config = dict(
    head_dim=32,
    activation='swiglu',
    positions='rope',
    rope_fraction=0.25,
    qk_norm=False,
    init_std_qkv=0.0858,
    init_std_down=0.0,
    lr_head=0.00972,
    warmup_steps=422,
    seq_len=512,
    doc_mask=True,
    train_tokens=160400000,
)
Each number is 200 + 30 x the weight over its row's rms, rounded and kept within 0 to 999. Layers, rows and columns count from 0. The size before them is the row's rms in percent of the matrix's.

# layer 7 attention value, 128x128, rms 0.121, rows 69-95, columns 0-127
101,206,231,167,222,187,237,230,253,198,203,208,245,240,188,191,171,229,216,149,191,151,205,187,211,189,198,157,148,226,233,157,224,193,175,204,168,183,191,240,204,148,227,188,194,198,205,183,201,188,187,226,203,233,185,173,213,178,254,155,212,229,211,190,258,191,252,210,185,158,234,189,211,204,173,182,224,170,188,177,220,161,148,184,166,198,191,217,153,191,200,188,241,238,171,100,135,201,184,154,254,218,180,181,217,190,257,188,160,224,206,194,195,165,188,219,207,194,240,128,164,196,200,196,183,173,157,216,134
099,243,169,205,183,203,221,212,178,211,241,216,233,187,176,145,230,206,189,207,182,156,236,182,165,155,198,166,204,162,135,168,187,200,166,188,197,169,204,180,203,226,166,167,189,226,204,179,202,212,247,143,203,244,227,212,199,230,269,186,197,212,174,206,185,192,199,240,183,211,179,234,199,206,215,206,243,212,205,199,203,163,160,217,154,192,202,214,194,188,178,150,257,242,195,205,261,156,227,197,231,225,173,156,151,204,184,228,162,236,203,171,166,219,165,179,231,113,181,243,140,247,177,149,223,183,264,199,185
089,150,211,201,217,194,175,217,247,207,219,194,203,221,159,190,213,184,238,200,208,205,202,186,194,196,195,267,222,201,212,225,216,238,221,181,205,194,190,229,173,157,238,221,182,219,202,180,131,220,212,185,207,206,234,175,223,270,197,230,179,208,233,227,256,229,118,213,148,231,163,169,187,168,284,218,171,249,209,163,190,187,198,170,210,185,187,162,145,235,186,198,226,159,155,198,211,225,171,173,146,201,271,166,215,190,205,136,190,222,216,197,184,187,233,157,168,251,228,231,184,176,193,192,188,258,205,182,163
106,192,216,230,199,204,175,195,168,235,208,209,177,231,208,200,166,187,201,180,223,201,186,169,214,187,141,291,270,172,144,180,251,170,207,251,215,229,234,181,180,179,181,274,203,192,242,163,170,194,226,203,186,164,190,210,273,230,201,199,176,201,203,206,234,169,202,156,187,192,147,221,206,219,197,155,158,186,120,244,146,188,118,237,216,175,203,195,187,224,205,195,210,252,196,237,229,197,186,195,178,228,157,221,227,213,210,199,190,256,206,187,211,204,187,173,228,203,216,241,193,263,204,212,219,193,177,221,189
104,187,256,252,182,184,254,247,238,215,162,192,225,222,187,148,190,185,245,201,227,212,177,211,212,234,201,202,209,179,177,182,220,179,172,206,213,202,205,187,163,205,200,215,197,257,187,202,187,189,265,232,202,175,119,159,201,190,158,205,214,173,241,217,191,219,149,130,175,181,230,228,203,180,191,192,228,144,240,202,162,258,185,230,243,226,192,187,179,195,179,195,199,249,225,241,209,181,191,198,196,191,289,214,216,194,168,267,215,203,175,227,188,217,210,167,166,194,185,212,169,236,124,198,175,210,257,222,180
096,204,202,218,193,176,208,165,191,156,215,209,171,183,170,216,157,213,196,181,192,241,240,215,146,173,211,167,187,174,228,190,149,127,201,178,253,229,227,201,192,215,197,220,178,121,204,219,231,170,159,190,185,207,176,202,170,188,194,194,230,156,181,146,189,212,174,127,163,247,188,179,238,184,238,168,200,268,257,233,232,239,231,194,196,187,216,215,230,197,212,190,229,203,234,228,237,197,247,199,223,191,186,214,188,188,263,216,186,237,207,240,185,210,111,205,197,218,182,191,259,219,231,207,203,225,259,234,195
096,202,234,211,183,201,191,232,202,181,233,209,209,239,190,162,174,203,229,203,199,189,176,199,172,197,215,206,230,239,198,255,172,197,223,194,213,177,220,158,173,126,192,203,216,209,226,204,109,187,245,191,190,240,199,227,158,127,295,238,201,182,225,230,197,192,167,224,180,159,175,177,221,215,212,172,185,239,229,211,209,237,240,191,177,154,189,228,126,149,285,213,195,213,195,239,227,212,186,214,215,190,181,198,208,154,238,239,199,238,204,208,212,205,161,140,163,223,179,227,226,173,201,214,170,191,188,174,157
093,226,241,249,160,234,207,202,225,195,202,212,238,218,216,148,171,188,177,222,155,237,148,235,187,165,172,242,286,202,151,185,242,172,201,195,222,242,203,228,196,184,262,213,214,208,220,195,198,186,234,198,208,203,164,171,217,198,152,174,199,148,152,212,209,156,187,145,113,211,179,129,206,163,198,181,220,194,192,181,191,199,156,142,215,175,220,204,156,178,190,194,244,198,184,200,225,232,185,174,218,255,191,182,202,193,205,218,212,179,193,216,209,210,158,159,234,188,258,212,212,186,155,147,187,208,230,199,241
094,187,233,215,244,185,188,199,200,213,219,199,200,175,160,238,200,205,295,177,198,161,172,229,142,163,166,221,188,192,205,201,151,222,204,106,186,193,182,192,182,286,170,174,201,254,206,242,198,172,219,165,188,217,165,211,208,288,203,223,166,205,210,250,163,208,216,200,175,234,235,200,209,184,194,270,219,200,223,188,192,238,243,247,225,183,184,183,173,206,168,179,195,190,196,219,246,140,220,190,228,234,196,203,157,248,206,203,191,200,214,198,211,195,156,196,235,205,165,212,173,254,157,224,223,217,200,197,192
095,200,159,231,178,229,138,200,191,227,204,213,192,177,213,269,223,191,165,240,196,194,184,141,207,197,220,160,192,212,207,213,179,223,206,177,220,232,218,210,220,121,154,205,209,304,243,204,234,202,218,180,208,183,233,207,205,238,208,187,235,248,167,195,143,265,193,180,223,230,184,140,171,224,211,206,177,231,192,205,245,206,218,129,238,208,213,186,206,199,201,233,174,238,230,214,285,248,207,168,218,195,183,252,234,176,209,182,226,208,176,226,200,220,190,139,205,183,233,178,211,186,203,193,189,204,175,200,232
097,212,203,209,213,213,191,200,227,177,162,198,193,247,155,178,189,169,176,167,215,189,199,170,173,183,216,203,205,238,207,213,216,216,214,205,202,237,191,214,236,231,179,142,188,171,190,193,153,199,256,242,204,203,228,133,223,178,166,203,181,198,218,223,171,189,244,252,217,165,246,246,213,211,193,134,204,180,203,187,161,241,145,161,187,204,208,201,219,208,166,166,164,198,141,122,107,188,208,192,208,233,209,165,218,148,259,188,205,169,178,172,220,166,174,215,169,218,194,251,177,188,203,260,183,193,137,230,222
100,225,273,273,232,207,198,157,201,225,214,207,220,241,196,259,222,216,208,163,171,166,243,224,172,158,245,227,205,179,196,200,155,202,176,179,156,192,200,139,200,242,194,143,199,154,214,188,194,184,208,242,195,220,171,182,191,219,146,195,177,203,150,216,173,206,220,187,203,177,172,168,205,201,191,243,223,184,191,185,183,144,179,193,210,173,197,171,209,216,154,176,177,160,226,125,165,221,190,182,223,289,144,230,243,191,246,215,225,249,184,214,142,184,167,197,224,194,209,219,207,200,194,246,218,190,214,211,172
100,179,215,271,214,199,243,172,221,163,187,218,172,242,183,171,158,171,198,214,175,176,187,203,198,203,172,184,149,204,155,173,224,209,183,167,204,172,181,203,185,191,215,135,194,93,219,187,199,174,152,175,208,235,223,235,220,153,250,154,170,180,180,192,180,256,175,198,255,199,199,192,212,223,231,171,253,194,180,153,192,133,223,197,204,186,193,270,198,169,166,192,186,206,168,186,159,188,223,215,199,226,164,181,173,189,196,203,235,209,223,206,182,202,241,265,205,182,194,225,241,176,276,180,237,212,217,204,189
101,236,204,203,200,204,186,199,192,217,232,191,158,214,231,229,208,231,131,215,145,162,261,145,185,155,144,191,228,189,192,202,215,169,241,225,250,204,199,162,190,139,161,220,213,140,203,176,133,178,194,182,197,192,254,158,199,168,186,194,175,195,168,195,224,166,237,167,202,238,195,183,202,161,242,194,171,215,202,248,202,214,142,186,167,202,198,197,228,199,266,164,197,187,166,156,199,166,210,213,165,227,249,154,222,234,168,225,216,250,226,163,215,204,192,195,215,191,158,172,240,225,238,204,188,238,209,155,178
108,186,198,198,205,211,215,220,216,241,190,195,218,176,254,159,193,190,152,182,179,228,209,199,202,204,198,221,230,160,188,171,194,214,176,203,143,214,164,177,180,193,183,204,213,273,191,147,262,171,159,204,201,175,160,249,229,190,184,247,204,163,151,182,170,157,161,169,192,174,171,204,179,210,180,244,208,165,202,227,143,128,153,263,204,182,207,199,226,234,159,208,215,214,189,185,225,176,187,226,180,222,217,218,109,218,188,197,199,181,197,163,200,225,233,204,226,184,166,146,191,256,154,131,191,221,210,181,243
098,236,173,198,231,201,183,218,173,219,249,213,183,166,160,209,250,256,249,261,253,192,203,154,191,205,153,196,204,155,179,221,179,203,183,150,224,201,203,168,208,239,144,169,196,271,209,236,157,191,192,132,196,227,207,179,218,132,187,288,183,204,211,201,247,173,233,185,199,236,231,223,196,188,227,189,188,174,182,193,214,206,204,170,144,225,190,213,193,161,262,197,182,179,156,249,197,204,182,200,191,149,152,222,166,203,189,180,192,183,244,187,230,247,173,198,211,195,225,162,224,197,212,195,234,188,171,174,185
097,221,194,224,204,213,194,234,170,143,200,213,234,227,209,210,181,209,184,163,180,269,185,241,210,205,228,247,220,228,180,217,133,221,239,182,198,209,203,173,196,116,157,199,192,162,232,222,155,170,205,219,199,192,174,204,180,190,201,179,143,180,175,207,145,187,119,171,184,178,219,192,196,253,193,138,249,202,173,172,214,217,251,214,178,187,175,207,147,216,232,218,199,237,235,165,252,178,226,214,242,158,190,222,203,174,215,254,175,212,156,206,211,201,202,216,169,216,189,258,202,166,206,201,229,148,211,226,146
100,149,204,150,210,180,242,208,257,167,186,195,244,273,210,165,228,146,226,186,172,201,152,258,200,207,263,238,178,292,212,187,182,221,201,179,182,133,200,209,192,186,147,194,166,190,171,193,201,202,159,251,202,193,191,208,149,202,223,200,222,164,169,195,188,210,156,213,260,200,169,265,177,206,176,202,213,167,165,173,152,203,166,214,206,235,181,204,172,226,175,170,239,216,233,231,208,193,223,191,217,187,203,186,216,239,213,196,154,209,187,214,164,171,207,218,186,179,153,219,239,203,210,169,188,148,192,213,153
100,162,136,172,138,228,189,187,150,172,205,209,138,224,181,240,203,202,198,222,162,266,215,262,179,172,255,213,191,226,223,252,228,205,194,217,174,223,210,171,203,171,162,200,215,174,146,184,174,210,285,244,204,201,194,177,212,168,188,219,237,213,215,229,189,249,204,235,227,239,222,181,202,202,246,236,240,189,219,224,228,191,157,181,181,208,188,199,179,207,217,195,214,213,218,218,185,241,223,189,195,225,148,173,242,192,254,206,175,217,142,181,170,215,206,172,193,230,185,127,205,224,239,248,197,215,153,175,177
092,206,184,185,218,201,183,179,214,207,189,184,213,186,196,200,226,205,119,134,180,185,268,173,140,211,165,166,179,180,185,174,226,180,184,171,273,235,113,207,223,230,200,131,210,107,225,204,198,199,220,204,190,209,198,175,215,196,158,210,201,216,171,198,228,206,245,213,167,194,217,172,211,204,198,166,162,214,215,249,176,174,196,183,228,189,219,190,223,177,206,197,173,180,230,184,223,242,237,228,177,217,220,210,242,189,176,173,183,121,197,215,232,227,214,205,213,159,168,233,232,221,228,276,223,224,160,189,233
102,179,157,170,186,215,161,162,192,163,187,227,203,172,243,183,153,269,209,217,213,187,169,225,216,231,250,162,203,184,188,231,187,154,270,192,192,195,194,252,237,127,219,204,202,180,221,224,211,160,180,189,209,185,191,187,217,174,152,186,195,205,215,189,136,210,190,172,127,161,190,187,247,188,231,238,210,236,177,219,235,213,254,200,225,186,184,175,146,182,160,195,202,195,198,218,250,253,189,226,202,268,195,246,195,169,203,252,190,264,177,154,208,197,157,182,204,197,214,189,173,162,222,188,203,193,241,186,166
107,191,225,216,222,192,237,202,233,122,164,192,224,249,211,84,160,172,182,165,205,229,220,227,194,177,241,235,210,192,180,184,205,149,212,236,190,184,193,232,197,163,205,256,183,127,168,266,211,186,224,209,197,208,248,232,164,215,220,184,206,172,221,193,204,207,144,140,177,224,225,215,201,199,182,138,219,200,199,188,167,187,198,180,171,174,197,188,237,210,177,167,207,246,212,218,208,201,232,228,226,207,300,201,215,166,202,178,206,138,179,200,200,190,223,200,187,223,181,216,219,228,215,217,206,239,241,196,204
101,150,182,185,200,209,142,181,156,124,178,216,236,171,176,125,189,245,181,202,209,197,256,219,143,218,265,229,187,197,191,258,163,162,236,187,201,236,203,185,202,206,149,230,200,159,158,217,154,199,233,214,203,224,178,198,163,206,213,194,208,144,166,232,226,228,176,184,184,214,229,180,218,195,235,224,240,138,181,186,240,205,177,181,172,186,201,229,172,195,139,197,212,156,191,229,258,234,219,182,175,239,192,207,191,170,216,230,226,164,152,166,163,203,181,199,174,213,184,175,199,156,165,168,220,205,224,184,173
103,236,215,218,251,177,191,183,185,184,157,237,190,232,258,200,180,213,172,190,201,216,199,170,189,223,187,239,196,195,127,151,247,139,193,225,269,165,216,162,216,197,183,208,215,224,185,170,292,163,195,171,197,196,184,211,221,198,244,197,257,193,180,177,170,234,143,226,204,196,174,237,223,189,281,203,225,236,178,189,195,169,188,141,235,195,213,244,221,188,168,201,200,265,196,203,201,198,187,214,179,224,199,199,172,215,209,198,229,260,197,215,217,192,179,222,198,160,199,200,190,196,202,183,215,189,231,179,97
112,237,206,114,265,214,159,184,243,182,223,212,233,176,243,215,280,207,164,229,202,213,204,147,186,174,186,197,208,157,159,209,184,208,204,165,226,164,192,182,182,201,183,165,196,225,221,184,172,193,218,243,203,186,222,229,229,250,197,206,175,225,152,211,227,202,232,197,211,167,229,198,212,198,234,227,151,220,167,164,262,114,214,180,197,178,197,189,229,170,155,217,201,164,174,158,204,244,190,157,228,176,142,202,216,189,214,182,194,256,211,186,199,207,186,164,218,223,248,208,181,219,154,157,236,223,151,186,180
096,190,97,159,225,208,171,198,191,142,212,199,193,168,219,202,180,210,221,182,207,206,223,227,152,239,245,212,163,203,209,191,152,202,226,206,229,243,152,243,181,198,185,175,192,190,246,226,188,199,139,178,194,181,188,275,207,145,287,255,218,244,187,197,214,203,185,173,176,183,180,187,205,196,194,188,218,174,186,204,207,196,264,252,197,201,191,207,174,232,235,214,221,188,267,212,221,220,199,219,190,220,152,243,152,184,183,228,182,144,174,186,218,237,235,180,185,241,230,209,186,196,207,150,206,143,192,206,195
109,184,255,203,169,192,187,175,244,203,214,216,194,167,234,196,223,207,197,141,206,170,169,249,206,235,147,238,228,197,210,231,225,137,221,207,203,182,207,246,200,267,270,248,195,175,218,179,175,203,216,221,193,218,157,212,195,169,187,211,258,210,210,189,203,155,250,256,153,158,202,242,232,176,201,212,160,199,200,200,186,210,211,200,149,184,210,138,107,202,261,221,203,216,187,171,138,235,212,202,214,209,227,192,206,168,229,174,183,154,191,223,162,181,154,194,202,202,206,239,197,207,152,232,220,208,174,216,211
# layer 7 attention output (transposed), 128x128, rms 0.116, rows 69-95, columns 0-127
099,155,189,205,149,182,215,191,242,227,196,177,159,136,215,158,212,182,165,177,182,241,184,209,201,220,143,242,160,213,180,212,169,203,223,210,203,207,223,212,208,212,213,215,210,213,192,267,198,172,205,227,273,183,271,181,200,159,234,192,184,200,219,242,196,148,211,187,196,212,188,178,165,196,214,169,189,230,208,222,173,152,207,223,271,205,185,145,243,206,241,227,179,188,249,271,258,226,231,214,260,180,237,208,197,210,201,224,248,168,223,211,200,254,193,211,209,210,193,192,194,192,138,210,174,244,189,261,214
104,165,233,178,187,187,173,212,249,151,259,223,233,237,237,192,157,217,196,232,196,229,219,195,180,158,230,238,166,253,201,223,236,210,234,254,167,236,217,206,189,240,189,190,140,180,213,261,206,262,218,213,158,201,180,158,201,250,171,190,221,166,183,199,215,176,216,203,189,185,246,121,230,195,169,192,160,244,175,157,227,167,215,199,219,199,143,159,185,209,250,231,159,202,176,231,168,219,138,225,175,177,213,193,146,232,201,197,230,192,210,180,218,199,218,183,194,183,218,185,230,192,217,233,202,215,170,196,141
088,209,210,237,200,151,160,212,188,206,225,131,194,192,205,164,228,176,239,207,145,163,235,186,180,222,216,208,199,221,223,233,165,177,199,192,243,206,207,165,185,188,185,196,195,167,188,161,235,212,238,220,187,221,192,249,144,190,220,219,189,194,220,177,240,145,200,147,241,204,200,253,198,276,159,216,236,272,225,210,210,206,207,181,199,212,249,196,256,207,187,176,167,175,234,187,184,236,198,196,249,191,127,192,176,260,221,221,160,220,177,226,168,222,182,235,199,188,184,168,204,210,209,189,189,142,162,125,232
100,182,191,225,218,205,164,246,206,222,196,184,206,225,143,189,230,156,174,262,223,180,227,206,176,200,236,198,186,190,216,187,218,198,248,146,205,157,232,185,195,199,167,211,250,217,215,221,166,222,168,200,53,233,189,160,183,198,257,228,206,203,176,200,196,177,194,141,204,209,201,192,163,200,192,243,210,202,172,227,194,173,150,201,211,232,169,188,220,185,178,219,178,191,175,160,219,186,234,213,219,218,215,194,273,219,228,168,208,195,233,220,264,226,194,179,229,195,206,215,246,125,210,216,203,231,193,231,163
101,219,172,182,221,198,169,162,179,189,240,159,176,211,176,184,235,219,191,267,259,199,198,215,183,175,199,260,239,200,166,178,198,198,201,208,185,190,179,161,202,178,215,220,195,200,223,182,181,235,174,186,232,180,254,234,183,195,213,235,221,159,233,191,224,224,209,219,154,215,226,168,166,290,152,209,255,205,175,162,190,199,176,155,182,191,176,185,241,135,227,192,241,210,237,191,191,184,211,144,188,190,218,235,151,210,209,119,198,180,239,248,215,216,112,175,220,160,183,210,192,198,220,192,206,225,188,177,254
096,200,172,164,228,256,244,243,199,181,173,215,214,213,179,206,200,215,210,187,204,220,217,236,225,172,214,203,255,194,153,207,184,248,200,206,206,196,141,168,219,233,226,179,177,206,202,244,189,244,187,198,209,236,197,188,214,240,189,157,184,245,194,230,192,237,248,234,229,192,224,196,221,155,147,173,169,170,250,220,191,153,192,206,87,251,208,161,230,233,216,139,211,207,178,171,172,194,193,230,189,179,183,152,223,169,166,171,218,223,244,185,241,217,200,197,201,224,181,245,170,220,128,149,203,178,219,174,200
096,196,207,189,229,169,229,204,238,225,221,242,175,209,192,190,220,267,179,153,179,222,209,235,174,208,246,210,198,205,180,249,178,158,223,117,185,228,153,142,178,169,266,208,155,209,216,242,207,172,226,188,165,162,194,182,174,281,259,223,223,202,209,176,248,196,201,204,202,224,190,237,197,186,169,191,218,245,181,156,191,173,193,231,180,247,180,173,253,233,179,195,238,135,166,209,193,225,199,217,240,209,185,205,227,233,149,207,194,186,237,238,185,195,199,227,164,209,244,179,209,210,183,241,184,180,235,155,186
094,156,154,183,174,226,227,221,177,221,232,160,133,265,201,175,213,183,227,267,210,236,214,233,211,196,194,202,199,181,205,189,167,162,194,162,204,179,180,167,168,258,219,168,221,197,238,186,219,275,211,176,220,207,211,198,157,184,232,229,189,189,248,189,153,210,268,189,192,156,244,175,138,220,174,215,230,161,206,176,212,178,200,192,234,205,179,148,164,193,191,172,183,160,208,212,222,274,157,218,233,178,234,217,190,234,225,180,165,231,239,189,159,212,200,162,194,165,255,228,192,178,162,188,215,183,226,212,181
092,218,199,200,207,141,205,184,224,217,238,253,255,188,174,186,194,185,152,207,228,218,192,208,184,203,230,208,199,202,250,193,255,181,191,281,202,230,176,217,199,169,192,153,229,174,157,182,171,250,268,215,116,193,217,226,173,218,159,180,215,205,188,223,218,174,235,239,215,211,199,192,270,226,208,149,204,226,193,199,203,178,175,166,206,189,189,205,257,197,220,166,220,254,216,204,157,187,161,262,161,160,131,242,214,192,188,207,180,242,224,232,215,204,191,156,176,155,243,179,187,174,216,183,202,203,223,172,214
095,191,189,187,216,255,208,235,218,163,182,200,218,197,268,227,216,163,218,196,203,205,189,189,207,202,184,187,233,155,181,225,190,219,190,167,192,192,205,186,255,249,187,192,153,182,206,171,207,208,216,205,212,161,208,240,221,175,127,228,173,150,211,171,164,195,155,212,292,183,136,282,178,169,180,235,213,234,202,143,186,228,176,219,181,222,150,179,127,236,188,165,219,168,188,179,218,240,190,226,208,198,236,237,186,184,230,199,230,182,237,196,186,178,245,242,215,206,242,218,198,192,234,226,150,180,208,174,162
095,206,202,231,159,200,250,202,157,199,215,160,189,160,162,188,175,187,200,175,189,194,190,201,160,191,187,192,150,159,179,207,243,157,195,189,189,218,153,182,196,212,211,222,289,172,215,241,177,161,218,171,133,152,236,198,176,195,221,220,211,240,185,181,237,186,205,192,201,169,202,158,215,160,195,252,150,172,199,233,187,201,198,190,292,205,164,199,225,206,191,256,214,236,292,201,211,164,204,200,204,171,171,213,190,244,220,239,227,175,160,168,168,191,183,213,258,204,198,179,193,173,168,195,223,141,226,229,222
103,203,117,177,119,219,186,198,201,228,204,248,199,190,198,169,205,184,201,260,182,224,199,205,193,213,192,172,184,167,185,246,183,181,155,182,165,163,231,216,196,208,188,251,269,198,168,251,214,265,245,222,164,156,252,241,196,225,237,199,221,246,200,251,163,195,229,217,213,185,207,212,223,172,204,200,173,186,186,222,173,181,141,204,223,253,153,155,224,228,224,194,250,237,145,155,188,197,188,219,206,161,209,176,165,192,167,218,213,224,211,161,177,173,212,187,233,157,202,237,240,202,201,191,222,236,204,217,216
096,184,230,192,187,175,209,195,190,159,207,248,188,191,192,260,113,174,193,191,161,217,225,189,210,189,164,193,235,237,252,230,134,170,197,177,174,202,226,230,193,189,222,217,161,204,169,211,190,156,174,232,227,143,201,161,210,187,200,222,229,241,217,188,236,204,185,232,205,158,244,189,177,185,187,164,174,190,204,239,215,174,207,211,165,168,211,225,185,278,271,174,194,179,135,181,166,208,181,203,246,211,178,202,216,193,187,217,238,227,205,221,177,271,210,179,264,201,248,181,183,260,187,184,223,174,194,261,202
105,216,170,224,185,212,195,204,168,242,164,211,222,260,152,183,179,175,208,131,185,233,252,191,157,191,298,146,202,236,167,209,190,238,184,177,193,185,184,185,192,172,183,246,215,214,254,242,225,238,212,220,142,271,138,214,278,202,217,222,163,237,157,176,209,172,188,168,189,185,245,210,182,180,183,229,179,249,217,200,205,183,154,238,211,210,231,161,183,198,180,239,196,156,178,189,200,213,199,197,217,217,197,174,220,174,195,207,227,152,189,199,235,203,195,206,168,188,178,238,206,210,165,196,203,159,251,211,187
109,234,173,230,189,203,176,136,227,192,188,197,193,231,223,196,243,156,184,292,154,177,189,187,181,189,221,193,224,262,205,181,255,231,220,246,176,198,221,234,190,180,184,183,239,184,201,167,249,241,200,167,153,247,163,211,201,167,174,197,212,146,211,218,192,240,217,233,190,263,256,163,168,219,192,181,217,161,146,167,234,205,181,189,192,151,206,207,200,215,186,238,183,173,188,205,193,176,177,184,189,223,256,198,185,193,186,145,200,222,189,179,192,200,189,138,154,207,187,211,213,164,181,212,260,215,199,259,143
099,192,272,207,149,133,211,172,223,216,184,219,256,233,159,194,211,162,131,154,201,204,206,205,198,180,225,218,160,245,187,182,243,201,203,187,209,199,185,262,187,202,209,201,194,200,215,165,191,178,205,250,175,227,136,171,216,243,171,205,239,201,245,166,177,193,165,207,244,224,174,175,224,182,214,205,248,230,205,190,183,210,240,223,204,206,184,211,166,166,160,121,179,210,213,181,223,191,167,238,203,211,160,197,191,160,202,169,184,217,166,235,174,133,224,195,171,171,241,162,196,222,248,218,259,199,244,161,200
094,203,156,189,171,217,182,234,255,164,181,262,184,206,189,210,205,236,199,275,216,142,202,214,165,207,243,176,248,143,221,193,195,182,160,164,200,178,174,153,232,227,255,203,234,201,206,246,200,185,175,216,176,152,225,197,182,245,248,198,204,216,212,210,245,189,187,200,198,191,179,224,196,157,172,202,190,200,160,199,194,195,174,229,175,206,211,160,214,259,226,219,231,142,177,253,173,213,243,214,178,228,215,181,230,166,190,224,190,236,288,240,199,206,155,206,238,189,194,169,205,236,160,251,172,220,241,221,220
106,230,157,188,180,181,163,209,234,207,210,228,178,172,226,220,174,212,195,224,229,204,215,228,212,226,197,228,228,148,226,183,215,239,209,204,175,227,165,161,218,190,224,204,185,210,142,189,195,215,180,207,235,134,213,185,165,199,235,155,206,172,243,240,271,219,192,168,96,234,199,179,206,197,206,200,228,182,157,196,193,184,160,183,220,158,215,228,230,202,231,252,142,197,206,187,188,202,223,203,190,225,282,152,212,212,176,253,234,206,193,217,182,253,221,212,232,223,147,180,228,224,209,211,177,247,149,196,260
105,210,171,187,215,265,168,226,133,220,182,188,204,187,212,212,181,206,196,144,175,186,188,196,223,228,249,202,221,214,164,239,259,201,197,166,201,178,218,171,216,205,241,213,270,188,255,213,224,241,169,214,193,148,192,190,197,199,181,139,180,204,196,235,221,208,242,196,254,186,131,228,200,211,207,230,174,184,257,140,198,243,221,194,197,208,155,217,260,225,195,214,212,153,138,161,210,198,172,180,207,184,196,182,159,182,183,223,163,124,129,162,207,209,185,225,210,216,204,188,227,178,220,206,188,156,203,197,241
091,197,239,184,207,205,235,256,165,267,166,255,176,234,179,185,211,181,199,161,221,205,159,187,225,172,248,211,188,230,228,212,172,189,182,245,199,236,202,206,208,217,165,220,250,248,186,202,165,204,202,157,208,240,178,233,186,165,194,256,222,217,167,171,160,181,180,191,213,183,207,188,195,172,186,245,187,219,202,189,172,226,223,200,165,229,198,148,193,175,210,180,229,228,189,194,166,205,164,211,178,127,212,176,163,196,217,228,242,197,173,132,171,178,198,182,211,200,202,254,201,198,157,156,195,75,215,228,164
105,163,184,208,202,220,211,209,161,170,197,219,203,233,227,240,195,209,250,188,214,184,175,242,156,190,174,158,191,217,255,203,183,201,150,153,181,179,239,133,210,249,248,197,196,209,231,194,254,206,208,217,258,230,244,199,196,245,147,167,213,144,195,207,201,162,190,196,271,201,142,217,232,170,183,142,209,173,217,171,225,187,265,188,161,209,209,152,203,229,218,198,221,173,219,181,213,229,239,181,242,201,208,208,226,254,199,164,172,196,253,196,222,171,181,185,216,192,189,266,202,197,188,165,185,241,251,180,219
106,217,175,201,201,185,213,233,187,168,197,215,113,182,175,256,182,204,173,201,213,155,210,168,205,195,183,197,265,226,176,223,216,190,221,216,223,208,168,169,187,233,272,156,190,229,183,206,185,170,182,213,227,222,164,186,163,228,223,211,191,179,172,215,222,251,218,194,123,177,229,164,197,227,141,210,216,194,186,245,180,181,157,197,205,211,297,193,221,186,244,215,234,180,181,213,218,200,231,172,171,208,234,143,200,253,223,200,164,219,223,192,185,253,145,195,226,243,169,207,206,222,140,162,171,162,193,198,212
095,206,198,198,169,191,231,227,202,155,178,243,147,264,175,232,176,223,242,193,196,233,220,194,181,198,216,187,190,211,165,220,261,216,202,150,160,248,223,193,186,237,276,162,246,194,167,208,211,236,191,227,189,192,230,206,131,216,171,187,229,207,198,260,228,239,223,209,255,172,180,188,173,197,183,210,220,230,240,137,215,177,254,220,205,220,190,181,240,210,233,192,188,201,165,210,220,234,216,144,188,186,191,176,208,210,183,197,131,221,160,129,175,176,163,154,209,164,176,192,199,230,199,164,207,198,211,157,240
104,153,204,229,218,159,218,232,213,186,196,175,240,256,235,225,147,159,201,310,237,183,205,178,189,181,210,191,242,227,204,238,216,212,228,177,178,232,201,200,215,175,231,207,143,159,236,229,159,161,185,214,223,230,187,196,223,229,179,218,205,194,232,187,224,215,201,220,224,218,199,224,177,165,179,160,199,190,213,194,182,205,210,238,175,222,162,192,215,232,235,243,177,172,198,167,164,249,198,193,245,207,205,210,169,269,181,153,250,177,186,222,244,242,235,158,235,210,178,198,200,238,235,129,213,219,186,265,204
113,190,211,243,149,172,213,238,210,217,224,193,230,230,240,199,184,144,259,238,205,173,177,173,192,228,182,204,178,204,233,251,197,181,195,198,208,243,177,246,207,186,150,214,206,218,198,222,225,179,218,269,145,224,200,191,222,198,209,235,220,152,224,245,172,217,175,189,225,204,148,208,152,175,216,141,206,268,212,185,195,235,177,234,245,237,212,151,184,241,188,189,154,218,219,197,225,236,202,204,177,178,163,216,169,210,185,251,198,219,195,201,181,119,214,208,180,177,215,199,265,148,261,226,213,160,204,230,177
095,159,254,190,238,208,205,223,251,190,132,274,224,175,226,240,216,215,180,181,212,125,180,214,202,190,204,193,242,175,253,182,204,217,191,156,177,227,225,210,217,212,186,186,188,222,141,195,213,188,185,217,242,223,182,178,178,198,131,193,215,155,224,227,218,250,217,198,254,268,204,204,250,196,157,188,232,215,221,217,182,148,260,216,146,163,170,195,208,162,210,189,210,164,169,230,239,190,205,183,215,218,217,210,177,181,188,216,157,262,196,162,206,167,151,191,203,262,219,191,204,211,194,208,209,218,236,214,163
113,143,222,197,207,208,238,179,197,266,210,199,206,166,167,153,211,210,201,199,240,288,182,225,176,219,197,221,161,208,206,178,168,214,219,167,211,227,187,205,177,203,185,195,204,208,180,216,197,167,207,141,287,230,190,219,168,221,271,206,209,201,242,226,197,197,204,132,168,233,198,146,239,212,228,194,185,180,222,239,208,222,209,218,246,238,222,193,271,167,111,184,231,235,214,192,230,202,219,195,176,167,194,199,230,281,215,178,167,225,203,189,224,204,180,180,210,173,191,221,172,191,173,226,156,206,173,200,167
# layer 7 attention query, 128x128, rms 0.134, rows 96, columns 0-127
090,213,162,195,220,198,226,202,190,188,196,140,252,215,157,229,201,228,249,216,200,189,211,234,226,194,197,196,188,222,156,167,170,170,172,235,170,166,216,252,192,201,156,178,196,250,227,210,192,274,160,212,213,258,173,157,169,234,207,253,256,160,165,214,188,226,220,175,218,221,176,253,204,202,245,246,164,158,259,180,190,221,234,197,191,162,248,200,178,253,194,210,211,215,147,166,212,178,182,253,187,209,226,191,276,233,177,196,212,166,224,235,230,208,182,188,216,202,188,190,191,182,214,180,174,238,181,245,160